Weights of a small GPT-style language model, trained from scratch on English Wikipedia: shifted keys.
Each number is 128 + 24 x the weight over its row's rms, rounded and kept within 0 to 255. Layers, rows and columns count from 0. Numbers have three digits each. The size before them is the row's rms in percent of the matrix's.

# gate: layer 6 MLP gate, 2048x768, rms 0.0656, rows 1670-1725, columns 0-31
# up: layer 6 MLP up, 2048x768, rms 0.0711, rows 1670-1725, columns 0-31
# down: layer 6 MLP down (transposed), 2048x768, rms 0.0259, rows 1670-1725, columns 0-31
gate1670 099:083128166080122126127112131100134149149155155147095128143114149115130134106118180110122175152169
up1670 094:110143153142165130126122187111093136143111101137130099133111135154130163116137189176120132132131
down1670 100:145147142138134158154112143127145109106102141162132119062126160128161132123130092164088169096127
gate1671 095:137133152126117126175126075106116142190134149111099162159156122124142165140181136134122070147153
up1671 089:136110114141171130099137168173114142114162099127136128107146095156147073120118076137103137083108
down1671 098:097124124101130125104131134078122150118154122115126086110126139115132131105125121081154143106147
gate1672 103:197175120121122113125139138126096177118116141150125126107178127121108101150138103122084148098124
up1672 101:154144135137120162130122148120125119116126140164147103132120089064102141110138112152149114106095
down1672 101:158130158121132131146099152117136156155137107122108121131098105103149135118127113121094128151140
gate1673 099:105148141122111160109157116153149091123134139138102132132108151113136134085117149146098094134153
up1673 099:122152134099091134119122138087096052130123084137115137135120176125125116167111112132090118160132
down1673 100:114080123152126176154149119103099128137147140133131159131090164089142109163095155105134085134129
gate1674 100:148112104056118120092135124127126139128145148134106132132182116135144149142125104118071101129152
up1674 100:119114133125115134122131146110141173117138121176109151152106137129174202149104195135115129128128
down1674 104:099104104121164135161103119139127094167098119151099143144152130136094125141155133125141153131153
gate1675 102:139145165136128135139141120159122106136144124087131110101103099118148099129140157096110075161098
up1675 101:105159138136145168117116141072162118110130110131121131127114112138062160107126163173152155107160
down1675 103:162129150130169148129144124097157098134132105137111178135135128100130165089112119138128116123125
gate1676 108:138119166093103134143117151152095072166101096139150147105123110092139165116171140123135103104123
up1676 109:113092157132184133150160108141148110085139141166148147111128124176119172113167116115155117145157
down1676 103:109128169151131119100150118109168111129136118101118147124154060138115129127146154138157156138126
gate1677 097:139130110072151121140108101134172114116141127126103111127171114148121107120172083130088060157171
up1677 100:140139150076114123085087127148133119108090105096082117144179123188096091148141092105093062133175
down1677 105:153116160133125078111123113182125120167130122085144088119121087161118108128130127072100132125102
gate1678 093:139099132129134070147106073157155138126153132087126136153172104142102098125082103119124161150110
up1678 093:155115066087153187081138122172132096156145145128117150122131163143086105125132171103111125135149
down1678 092:110160119148105137103116132139090093148106103121123121130083105122163141133161115135136155100127
gate1679 095:138124157118135105128127123129122153126138096147143167178093114124088105157168136155119115092158
up1679 099:142127117123169148127116116118087107112115155117101117106134137122099175113145119139117105141121
down1679 096:105116136169097121127123089172103162149147113092129100107161177175125104125132146161159163127129
gate1680 100:107120147119116135087117129170122134153105149132149140180204117113135144110119132135121144143106
up1680 099:097132105162161125141152150086058145120135072118153078141100094135141139169121129148125161113088
down1680 098:127090121148138163139121140153088082137110148169157103106126172183156050143118129116158083137146
gate1681 101:091102126165155142147143119124080097109121137090110154136155145093120110124086118138141126104126
up1681 102:133121128118092152109077121138154131110100146152071103177098080142113112149177126152186112150161
down1681 098:138172092079152134150130111169131129116169133095120102137120133134096121143139153114144133120139
gate1682 098:115082106136131110126131143149107166107152188124129158197142174173115143125124143109135171101126
up1682 097:143115124137146104115143136161159107136160094087174120147116100127122125137194159131113145151149
down1682 095:123162119079149134123111132108164117096139128131129114109103146150110125163133162100111121105104
gate1683 091:126122127142159129115140124110128104170103095125129116124098120160123148168141083123101144160113
up1683 090:096097130120156109111136164140114150068172148107110119122165104125139109087119179125147116135105
down1683 098:131082146142159170140101139106165134140124113126164123123143160139120099119132152152124134112126
gate1684 098:144142132127110079146127111125101120108097137114095124114097137125127097136154157139114086142109
up1684 092:117111133109125126139127123100154144138138111133125163114069128126103108148132142126166139166128
down1684 098:164108120110123095077116151159164126111189123156182110117143137122128122108126117137148126147172
gate1685 095:100063130091097135092084121146116129117145140100089128128091155130140123135176104129161115128130
up1685 096:164169131082127139128159139118130135154099140122153127118143091099146148143098145095132126107138
down1685 102:121127099135091161118140139145154152128152166127118113126136125088131092153143127140153114156152
gate1686 099:175156123092164093111122176139103106141207125152157150125166117105100128106118115146136126136141
up1686 105:138157127121123108112168147118136128133171120161081117066125113122121143127132123164132109137123
down1686 105:140154140133081115121130142159125110147145135101128131143114149136110125154105112163148121152117
gate1687 101:154140097135134132101111134089137125097108095077089111111133122123148190122161090094150151108104
up1687 098:111144153106097155125105113141108153132132081191129070133144119123122122096154154116146112107147
down1687 101:092130125169113156107158130101120122128118154127169105114128121134159116108146142108107135110150
gate1688 096:130136124124132117109136128150117136136178142114137121112162146147077118129097143157128145126146
up1688 101:135134111129109112125129083121093160113163119126185107092092078121111120109168129153120166151137
down1688 103:134146110162099127132107143099161110126121090134132124121139149135055148109129128126160115112125
gate1689 103:090107121163164144106131192137143146126120112090108158098091146132121144144073147140179163133124
up1689 105:109113150101133145123116137160118110125131142094173134158135127126096151151120137124160081139128
down1689 102:113154121131144111144112165098112119102137113159152130131102163135110124096105141182076142147156
gate1690 102:133087148084094159165141132121089148111134165106150095139099105149118161150123143097158098114114
up1690 102:108153102087134125129125145091127127137076113109086150091142128115124139146109151140123103113107
down1690 100:121123131147168144143165110060128147146114078126132098120098103096125094136140073152132153103128
gate1691 097:109183137106153147155140131099100151155071178116139141159105163165156135098114081152136105114098
up1691 099:142149150149183148078143146160130133094122097129133138126121126120104099113139173094100119139122
down1691 097:090135126143147131090118106144144089110124143137159130113145108127132166070096156121131154097102
gate1692 102:094117096088174142114143116064123115164147119082114081141148116138128124121078085139143143112162
up1692 103:175121103189094157107116122116137122120105118128141117116154140097111140161085170123114125142138
down1692 103:128148107117097158128128133093127137127177125120102140111119133107121148051128142113172128101153
gate1693 099:133135126139129153161115115113135120122113133097078145116185103084150154169094115116182122135118
up1693 106:129124113091117125167112135124148126142138104136087127110125135100132124166113079150180152133143
down1693 106:138109124113120133145100145134125118161117103127096132127133092120168142154076127128153120122094
gate1694 101:141124134123174124110121130114147114137132104132157099159161141120129123174150116123154122148133
up1694 098:087138147135155126063169079118124124130096106137152083112113187134079123143145146112156108181180
down1694 099:154119156112122139144153098153143116117142115107114110129184111102140111132151115135138128152138
gate1695 102:126146181113132097132179110167124163109121156151122098116171100106135124137161086114119123128102
up1695 103:123113125101137099127154141123151127116127092123128148133161086124128146108131108200111151112099
down1695 102:113137139115163166130172106143147174118112149144130119100121102083130123108114157101143151102112
gate1696 105:118128187120130126105100094128153128124146137135114135156175155167160119126137166119139130117115
up1696 110:116143147138131105116080119130145165122166146142139092149161171158105101109131123129148133112155
down1696 107:142123099105100147135185129133109099108133103123135145122045113098106136147101096133149127138130
gate1697 105:108178142093143131140102163174120121127188115120103104137137162131130172107144111084091109106123
up1697 102:169116132142137115131110167123148050093117134156124103141133096138109097126155149110105183123134
down1697 100:104135127154122145185148097136126096088143116092115129129101097165142108164119098115169143100115
gate1698 101:139147152125147148129102109144118150107138146123138170096098112094133106155135124130160149065113
up1698 101:089104168109107121150130160103144156057147141113164092144163122096112112159118182122103137145153
down1698 099:118147116141136147106154124161113131113143104097092099159191094117155144133134138106131128123148
gate1699 104:142123101115122115180128133112164143154142142096110135097081212113098104142158122137107118113123
up1699 099:167111115126114127116147113120165096073094135137101082128125110200114121155107124142132134138123
down1699 100:134113115077178123099138097124116111115145164145130111210119113096142103151155130157132123168126
gate1700 104:063141099167081168179131099098132144128149114103119122120153119135149093121138093143098142144131
up1700 104:134108154144102113143095104140152118096137095139149146172103128150116078146124084128108092145121
down1700 104:115140128084157130118160129138103136129104144097165131116106109138106143141150163103103098150148
gate1701 103:149157107144125152115102107166139116145156170123053126124178153132136114142145152139148117105059
up1701 099:151089179125176122165109166123121111119130136129125129142134124178130177138130156143182154163102
down1701 101:169118141133144130104143122131156109144114116167118135113139100098175137157118141108115168167134
gate1702 102:135138072133139128108085154079127065097108123199113142135074143189102148138144083141153151129144
up1702 095:126094140139110122144124114170150112110151098069117124153140073100146103140109138093122101101122
down1702 094:121161099129147149148145140103140141092140148105128134138165142130114143100081108155142102140135
gate1703 097:170111088137075103124138126148120102128147088187123131140128101084121106140140069150080148144140
up1703 097:147091116126113100062127116161119131143149144150122113118121149149158092173099112172137139137138
down1703 099:149125098141111132173116142168142131154162115156107124142105169151135177139128153121154127106146
gate1704 100:090127118125136118121142100175113133135104121150103110092117100111162171106092106157079142172114
up1704 102:131098123158105099095153143115100147137092135123075105112094131145126060128140140100148115138143
down1704 103:122121095150097083140138129120120124087064148109136116185135112134161128101132152108102124141112
gate1705 092:095150100149135089114138174103116111172125075174145146112156130156161063114100095110140128122118
up1705 090:092151098123129089066126161148125133147084112106126114109141137164166145161131131108108125139139
down1705 099:180112163149151157156150064163121142081104153110156150142114171141134124092128098149132121149101
gate1706 099:156101118155155133113141106110154131140104157149146110127136123116112110109146135129171128141116
up1706 098:112121144145111123159137137132076121074131129120153130120132127090142144070107110101089142122122
down1706 101:158126136117120127139123143168157161121157122127095123123145176114127127140142119114106108078160
gate1707 099:141138129099091132107103148121132169123131146131119172139138148090126136125141113155111165123103
up1707 101:174121120088116117090121102107114129113135142190153105127148091103156143160113136137129154123119
down1707 098:139134154154131160158145116159094109158103118107165130122132110118148135154141143127120116081134
gate1708 098:114111134105076111132129116165166095090157127116152100128145074102129116143169114143108110110141
up1708 102:123129114152132123149087153117117092148137156146079142103127127131107144142147122141113147131161
down1708 103:138140129113145110105115079147144139204119126140137108146140092159167119115141114158177143118139
gate1709 094:126103091154125128140125148101139160117153157120116140148121102192121144122124120137091114124102
up1709 092:116117111101162128121152120113123132122118150124056080083138135140101067104131123151145143121150
down1709 097:130138125136126106179142133166117131106189109156132116139136067102154135130075120125127126109124
gate1710 106:178091154152125134132158121114103162146128109142102081092130146147142138129167128095102161138129
up1710 104:092138163144156166073115151161126116100109117133120149100131072152151120180133137137101133113166
down1710 104:154142169132108107123132126172123146126107141136161152160128097123102140183136134146101171132164
gate1711 101:145129133132120148115182126108117142116154134136153142122142121148157164134144124097120124112140
up1711 099:103115157139154166133124148142091147129100093117124140179155108058106120110095086108163145139122
down1711 100:090134097107100095148107095155111157134148109146084113110100150152106129165083176102145129125125
gate1712 100:140113102144106109082125157138149131105186067164112110160104151126086081144113137130152131116186
up1712 103:176138138118083154123098141156153128129159119167165133122145167152139086146142125127166131135114
down1712 107:108174143134117129139075128100114124133169140116164102155126094143117112120098109125122127138143
gate1713 095:128143132141147167163118091131107131113088127140140095103112136160103124107128116132145108155142
up1713 096:110095169124151142174104108134118126126153116109140126175107126134161131126116151152135121125110
down1713 094:141138104108139132152108139142131102120104075145101152121167098129136147156152136117190162121141
gate1714 095:111163103127094145130134151107150139143155114093092118104077124119112078120156125101140125126147
up1714 098:104120077119119100117146086153143133114144105115112097069141104134162065124129161133075106106105
down1714 099:153132110154164164153082128106127163130127118115115109144115144113110142144128124127125134135120
gate1715 097:127135139127156166080116110108102123126140107094117111154114135134148134148141086141135110155139
up1715 101:129167089110123133171128130133132129160100154109099129138151125124122104125111164145097126094122
down1715 098:159130126141146124140101137116129115197149119096114098110156139120109165141133137108117127129129
gate1716 099:165137109157110107132116123106124142090129132127140130168076100126122145146148147108111100142166
up1716 100:138136109136131118154104091126094086153189139129090124127106175099147104148117119107138153133162
down1716 102:110090140076129127132124108122147126117100107166077111159105119112142106112109103137140108192141
gate1717 095:161089161131100104085135123114143145130146153127125110139110103120111130094146151124162125121151
up1717 096:114119127107083162130101123139157107127130120129087143137106092134134137150137073108111110142123
down1717 091:131143094114113090137115085115118166133148127168183120127139184140155117157142101115122126141108
gate1718 091:146122125108124174115099083120111132143139098118092150066144128117139151123174150143123131121179
up1718 088:134131109120162148116112094099124140148099077052102141110103126138127090139144140119077107119198
down1718 090:104108133132135128121175171161131128126153132180154112168080144139111140145131107123126142145060
gate1719 104:113116144147158117143109107134101114122123083160118120077109116108116109099054105118138128141105
up1719 109:126123104091133102104204116109142118100139126136149113171157112159121164146134113097174110128131
down1719 105:117145124102125162152139129141089123155163134114072128174131141130146102152190127140082159134110
gate1720 095:164118160157135128167105089142100106128102134113101110133105139106144122122089143124114068119158
up1720 097:094114133067124148121116132125113153114129141136164100136136145105117109161106133155126111141100
down1720 103:130155092119120156139169189120147112097117118128162101108152116112141121158173118129164112115097
gate1721 104:103095102085147114132159081139138137143101120126098082094145125162091143116109128127128162184104
up1721 096:104126111096128129139077154128140131083080134184164125083118118181084131160151117136120120187107
down1721 098:101120119155137160126114119140071118070121148167110138128088090138099105141099158121115130132118
gate1722 098:125108094086119080145153140138151131097124178116132151129126160089143140179137112111134163104110
up1722 100:137136109130143170138139174108130127147162127173145096108102100118142139110139124155087103118175
down1722 092:117122145115104123139107129121100136140149081124120163143145141102092108128131102121051172107109
gate1723 094:143156156115145115135115109102165122118121114080131122125138104159151125136105131145161103114158
up1723 095:160133127086128132144096165154181143134096116131131123170127086162144116141121171138123139095101
down1723 096:149145144117156143155150102129102150138124123124099123124164097130172111101080139081118143083175
gate1724 102:127173152109116152160140155092161090090140125115127110142124139136120115125147116148120125116162
up1724 104:123139136123126132107112116110158135122164137092104094127132129123080111122149137178135133107113
down1724 101:148148134141102137097118137142121130156096108120132142112114125130104158105125097092137124155152
gate1725 106:158106085101124129141122139144092148100106142119132136130123132130148120140129115132149118124148
up1725 105:097115119166094122113107133196121174156116150111135135146139153105126143107125129151128104108130
down1725 099:091135160095106162125112189104133133139086120130121118160125110134192129092160107150160100177154